Weights of a small GPT-style language model, trained from scratch on English Wikipedia.
Size: 12 layers, MLP 1024 ReLU, vocabulary 2563, 10.2M parameters.
Each number is 128 + 24 x the weight over the matrix's rms, rounded and kept within 0 to 255. Layers, rows and columns count from 0. Numbers have three digits each.

# q: layer 8 attention query, 256x256, rms 0.0659, rows 155-179, columns 128-255
# k: layer 8 attention key, 256x256, rms 0.065, rows 155-178, columns 128-255
q155:113143130134121117120139142123113092132116125080127123130128118121110148146089136132127118105157106136119117090162145147112156142120087127142056099142131186109152127149124127124094152174144118087139157134142103121118148153138117121127106133106143108129129157097149160152139099143147142100119108132116130134123104149170142104132091142150105177166092112126122138124112092139167136144145
k155:115138147107164168140115140159168092134112127150116137084125108122070096158165163099095130148161150154151114121133142170109144108079146146150150155123145099131152126165179127110115110150187149181150105094090162124109114150134108113154143151144142116088097152148173148141091139137154099126110144083141125142136167097093133116125173150113098139130138115138117142129128118131131114117163
q156:134097093097126160184085120171113168120103125130178109145137124119139153154104134173115124161143131142092131090117130088104163172087110082114116093120114086116101138133089136121121095150153157098194136123128147212128165064110086114126080105113141113161162102115084126146144075119139153133097157141110124104101170138127124117119137099103142140159134105163144131109101162096115159140127
k156:171087123089115118147141180130152146155169135163171105178070112129135118023137131070159138127116162179140105137141128159135112155141141112107081143087099120122117131122103089125151130090151137178068088121169135125127094120142111074117154096085078183096084118136145155104125170096074118113099190099153131114107094155148165138128104117114109144123103149121158071121114103137106139109133
q157:179093110125141119109128119115103151088109147119123135108116108136133080130119141115170139110138148103116155103099133124092148143125114118166112131108123138115172105126099146110109190095104116090124098180114088129158130087140093128141156123117144149122164115124108097129077129116098120114138073145156162130088120155135142156114124126164134119132134134167152141140152095119160146156097
k157:142076135145163126106093170160110105127080085104088102117152097139131095131137139111094155094143148086107123134112121115124123091111114166126147135115118099106139098117108139139143156133130089152137156133077160145107123122125151172106162145136114134109107103107141111167082130129089144126127141123122120137125152135113103148108122132111124133123138139138130178130150105111152109101088
q158:098137144160121173110148114146093126149132108153089109147121115133073138098135128142100147122152152059138146094165087135157078125119176143179126121128104133065112122107101151115124109083096133164129113135084143115124106116152122129145116125125141113110109139084157117089121135113141101146129163146140126125160131149097131152094088120125118150160118160146145122118121147123118145132180
k158:141134116090117137127141162119096192108148140116178147140127145149132127116086082091129125118101179162132128114112126120133123140153110142133113081115090122107104129136135110145141066080129107150099140108140139169142154103109124081091112083108109111143146087113117109124139100110068150119142138134127082101141171129120127146133119125076118134145098129133096122172076115139115114135104
q159:145119116147150091157132126124094099137112101186140112136123112134164146122126123155111147141136152129141154118145132106120140117134124138115126122143157094136124116136161089147095104107119148138138142123108068138110164154115125130100136127103136114114092157124145139145141113117121145135119115126112107089098083137103118188106132160098141123101109151141121156117105147110106143122121
k159:135153118139100133140135116115122120161131131129112138153097148140126121089099138145141099128128144141142115199151145146103118145160110144128110117128130183155115143122111110130167135109149129129096089112201095088137149096160114141148102135086137105126122116085133100130140101109151168174102163160114124135131125114162154172144140119108138091100140150146145096132110065166154137133091
q160:146173131124131121113109168130163139122116141144115115105151128181144158143122157165112101175153103116070165093126126133140124150123101084162071141144097105097105139160100102105117145150190120148127129064175140127176153099115119142136145119119083103108133117137128143125197137160111149115157150100140137105138116121160105145136149163126151084148134149117122118121111157139102142116153
k160:161102125120165103113137145111116165108152125146124161129148140145172124100084126110128122088112117135136141106115132105136118142100096133134141135153093151065117145123158122114130119118148156123119132138111137128144109110149122119113155110111154126141124116139135110128145135082101149129127139147138102129129097147099132116165128134125119160110125124129135093133092122111110158133080
q161:151117096074136103087172120127151100158105166153116152146125114141136106137099122146125105096142140203144128072126134119105176181111093135124154156129109154093164160119126166139141134148121126191128128144114100108103103142138127111133146170128190117150113093127111115184179138138165148110115149156112125133089122101168129171109123196127160165104128126147117110137130111149155134100123
k161:188133125162144130100133124129129144097095117117143142141132125131138069128111139114122121109142120182115134106113109127106097147129112130123108148140146148106123122129136131140143125122135102135114173112081125128135101135104122142144125129112107144123138086135135147140082159132094127131112114144106117124126135146139121137125118118110162182112118144122145120151109143141126068111141
q162:145122098094106149147152115078176065139123174120132086142133200102156099157142120129142173098155155108111132135141122112099149124152119107158145121132134097124102115120133144124174109113124116146124100132148189138123148158123088115113113091108149113106160146161104094113143148140113175134117127108123134093169135151092075190151122117143107143133093137152109118138142126119147157123121
k162:121091088123169129109143118115120132137128160139132168121154140093169174091118131108177109128109147161100087160104170130157097111126135091130148111132161093140099120130157135092155134127112106146122097154136186081101133125123120064118128110144096184111162126150130094095134153064142151099103110150128131110118099137123149116155104151133094105166095123128163128192095115125140123130102
q163:099125139120126135133112118144108142125161172139142134088110125121134136141130148122154138131161131081147127121142135115098150144150076106156147134124167121092113111126145134126127157141155136130114121101142147108128127099125183119147118122121174127130133161162095114143130119098133112145110158087157107167149102140147114122124126108092107143136122127153116126133112128139103125123131
k163:174119162152135131132101129133124127083109139106147153141144136147143121121134122122182127139103102136131136086118105106148106119123121131123125149138113145103129130131133151108119137115128110163130139097093117157117159104112112117113140142117106120133144084173145113158121131097109143150121152154140107122128141120130121122175146115110106168100099142115113131115139141113096099116137
q164:134155119143091101119108117116124116131096107102121118148118133129167108133123103152110111134141114127153140117119122127129154124143123129089102126163139134103083119127135076139115113145120162153120117152127116101115154163135130135096146118112100128167091106130109127140172128104148135145131113098116097123102148111142099095129118147104092152146094080118109136081126117141170180149120
k164:135131135118177151139117141086125140134106101149132146135149149097134096113120128135110134131142121139129092110104120153068144157132157103121118131126149101101148138122175106124140120134192108128127117147138159112092137186128142095127105106101120131110100140103110132128143100166188160147135119120134129146139116139143154146090132140124111142110161104128138120114139116111108124109151
q165:114140125129158133131127110140143111127111118122167135141158158100144132096125133136111148157094121101116128137114106110148121146125108171135167094080118076119134116145130130139147152107112080136126118138146150121124134131117127138123124149144186136078126085152131091112110166077142096106117120150133087129110117090160143124152146117113142137113145079122115073128111137102136130111139
k165:133163109149096132122092103128166131109115113120166150143126129155108138079176101135094119123120093126127156146135089122108107177157120141144118122124078151151099118084137113102118120154090112090104096105128108108182170098140091157135153121094096098143120150122068133149123137080083104139142106141108128150106109136156147129123114150111143108142126126114130160121132162136091139135117
q166:146152111143172102153118129112084121163146163104125095114139094141141130106137130123111182193159181097135162107158081114091162144123129132067162069105113133105136079103146139154101101087151161106134126096112123147127129133161169128077137125088119124121161101131097133123148126090101128091123127170143084115122142127150134139113137176118154118116106144117125114098100138111109112099116
k166:144114112084125091133129143113128131166154110145111110152148105152148172118188129121128151174156133126147155153160102099135149148136151085116143083123118115144140139113172139114141122141134123105111088100128152150135153129113156111105161147121116142134106116108139144122143136122148165131118155142157149168108113145163154162105106154148144089102130082188128131071117116105162155140122
q167:147116135093165124128117139107147112065104126146111100081142165157145097121139123131090097144153095163142136125174095072145104148112112147117116167108100116127140137130167114141172137108087126106132122136150110122157137127164082121134155115130111187140128108115143124137139085102055085106161139150102137074143147152121125121149123147143096151135109133155144123150117116135185120106112
k167:122097125099127085116147122135148136134121145135149130121104138156134142101107129104133151128074111153150109160139113117134123138124095140122090137109149164152158107120133165116162134144107164098140132137124145108108122111156124101113113101095107147105130087126143125152148156111079139087148080157094139115129149164148103099164093135094119101139100115131157112153127155137160134139094
q168:122201120213137165177125168136096093126103116095099080160141113106211214155148128173104140089126104124146088130135132228175091065158193155100131084130049114090104154154177071154084054130151108100109078133079149101096143191155141094087141148096114109093083134179088148144110141187176181083168124134092140027152133122161133102135125140188113182130128112067164088102146101133213130193120
k168:140108121131167145153149135147101136101110134099154155139151153102135115116106135133127141120120144128127110106101118101120122109106129110121147135142126125150125115142155131122122134156110111138154117135117144131095099148126137115113144137144149145152139097144136129147097136129145148117141115143130117131130147139115142132110161136127140159122158114155139132150112148109147133146141
q169:134120141088122125125120130130144102103152116145137118156145122148150124109140122152143141118119110112086098089113126132134140088135104106124125152115098168124133143119114140114128134136116104113136153082124135144144127121117106151150107143118132124135128122158142148133144116143130171116117087155137095133150123116143149112132116142088118143128122163143132122111166151111169092152127
k169:110130136130106124142133146134135161108097112138132090127099162128158107141170115118118139130107124158124135123142101152134096140127136113111127120112117133140132131138120129191134177124166140160108159113103107115140144134099127150167120146152137149153141148138112102095117162116113127120117114139130144136153121113144115139098131112130134118132119094129111116140149100145112152143137
q170:147155149108124148137140105092120105152155173132098129097120126170176139092152097132127101130131120119114135123143108070161153098166118104095198117116137117096066141110139175130120097143131102200096161128116150058153152108108131148079098085182037150094101076122127131141121118123139111122104174081119067104119126135111073097137143160117160102180124108129158113083125152114083112167120
k170:089160119136131143157157099078162132118139183164096123084098144106136190138100115140101097185108116133156160159134093102126103131152109112120086102122093129122134147095111172108130119146101110134120121150166093101166162120154119113140128102157112117090128119102111117112196118100134163125130139101114149125111100126160138096136105148128151133128143132121142118098133105125151176130120
q171:109138101131143151113114118148128115131119153112149108127146149188131128110121059138169137108180114160112091137155135141142146094157150152091100184154095150172167099104106131159095161107154189175125166086149145150114136112132179171094166152143103100144071148093114131150122099139141127107119145138114136148104163182134125104111066138152184105118104153140096088140086171107131098113099
k171:146149091125137085138106117070155132149113176121092130119095113138183128180140148139173136153127149144135090091137129122138150133104077130106104139136135119124115115113097106172111150128126163150099176119073146109160137093136120100125133111113122133116102137123139131146105134105125150118144109109054145119162131089130151127132091143171120126180082149120143144114173137128075117152107
q172:137103101188161133143084142158133121093141118150104140112105123134134115142173139112160122128129122127147138155088091127109103124167151123129103114144129087082132156146147119122134080150128137152111121138146136173090097158151131084099147119155140113115130108111112120129089104148120110146096139156133116117146090108112106147154126143111141136138135092159112105092125125136102097141118
k172:109135062146155076145109145113059109150126161121087139108147145126133150118173101149150079139100130161149136155152101172119125150115105108113066121128073119113147130145115099118143154142105136108137128120146103127162169114144093109139134083156159129106156137154092113157126076120134138111131141117136166102117088153149138143172137157130123103144144123111142127138128119132127152150125
q173:179128111172168177097171072126123147153103154149167140122136109074098174113079137092113086113047153140136106134121119167136096119106126126141182146079111115172077129140119193112131132157116149158151118123088174121107112172106088062090140125116107183107160160102140140131144174162143086121104049112122112124169161151130124103101113134141110175150126099171117155130091135158143132128126
k173:133141128128125137128116122152148100143142115109132148085167167153158059091139139150108135070103139119105138116112098160143159164114101109149103147078138130141148134156127159127143098159089142090168144119141151134079109122176118136095111127174117133120143073139155131133125121155111109110136106124092140127151111102111161111144123099097135134095116116125151090155116153178135126152114
q174:118141157105137131135097130128166129146105180129148120109108135134117149164133107136114110123132156117120122120100138080118120159178107145159140105115150089156105179119131105163125108088107144149103121130100163165112091167111133135133095100151147140132154132101096137158135114099106134156083156095132131112148142130109117153135159124085142119139126150150117059114131158138092119129138
k174:090120111129123162138118082136128145104124137122114103125124119137164178117104144112160101109099126134163121131163123114119112124120118098113116139111087177109110135128130137120111133095107098098110109101188088123142149119136110124096125139121115128136095148103124122138096120125118105111120124155121129123109104146162111119141094104129180133128134152118139102135106138120099181159125
q175:125093116153140153055074116049100182096174216119119179022045143099099107132111136069111123185147171098105084144064143061151141191055122091180181137119176102177143126092090149127203214071174144214129123089159154132172132088084137145120071129138176075080141178109139117112144108115144057205068194103156210166150145061095137175122069125096167094150081161207109114145116114185079110087175
k175:122157113113114112126132118106136141153152144122115141111136127139122144155155104140126118129154142133156129134156108157131116120138143120121113099135105149149119159118108120131135106121114144105138132136123123114152145134116141105118121125129118122102147142103105122103126115123118110151129124068123144129109087128129121128124126137133138088121140113141142085122127120128124166138114
q176:156108147166121117107118149132115122092165121136118162127118106125122129092137119097118092130154115127116110140121154122132143122140140106171141127131131129090079158129139161079106133099110133102130097128146170137144116152094093126104130153098124136114105139157135123172101136113119152134123109109127115130141107146113137107114120120155154166112112134132150138115145099172164129100149
k176:064146129123117115155150118109141151133130134140137131115109117101114105184123119183119126118138124157118124132171131136115168122148091147103125104112145105123121156117150140106133132131103123091145175162112128132068131126113117155137110143118132126102157128132053096101125112169088146127113150080132132112113103129102109145145133128172150107088145107162106168099112116121129144128140
q177:144104123109127107086157109094118104148144124125145136125132118131165145090135163167077117152138124146095117119119125098124105143088140178112159109171132132144168140124126175133183133141148116098184104167137117114127168179125087137132177141111137141122128127103104128164150086138052098084089082128151154141113092142164141115108135073099136117097083081133128131129093125161171118114143
k177:151165153145088123104122148138165187174104121121112152110097133121125157122139107109115094143108120120105117141142142126110122117118112133135133135140132203169105144112168154121157134122109152121142100117129137105166122151142129114147156113090139110105100111118130114128119160131085089120106087130118117132119123155142116132170120085101130141078118103118153108126150131150103109144102
q178:098128087171112144102105142176154076114182125114132110117157131140144124132105121121110132119163133098151123130124122129108116128109134146128088090127180127141104127124132128166141150137134097099132101095060118113130119086155117159138124151088159136083164077115123148063166101135111140099143153109132108147108114173072148133128135124136063120101105147083148137149116144127149127077182
k178:098173076122118104114144147146110080147083113132139134083142114097152128144108153182083183166190131069149093116131101165112178119139134088128163077149131151138162113100150146062121136173157115097166101093168124099122112125135118143109146171044133107144139101111098193171125113117151157103126066121158123157055146152144102151103126094148146166117130097185104195074117138093146120156147
q179:151094103120121146182142108124153122146145137091108146078131129094126132102140176149152105151109119122146126166090121115072120142105137114115100120105137160123122171132133127106152138103092137132127126157116140128123149132105135134119091122132097134100145067114172099132166104132115151123114115085151143136112169158121179111139132116133140158119101110132118097099124149116105110101124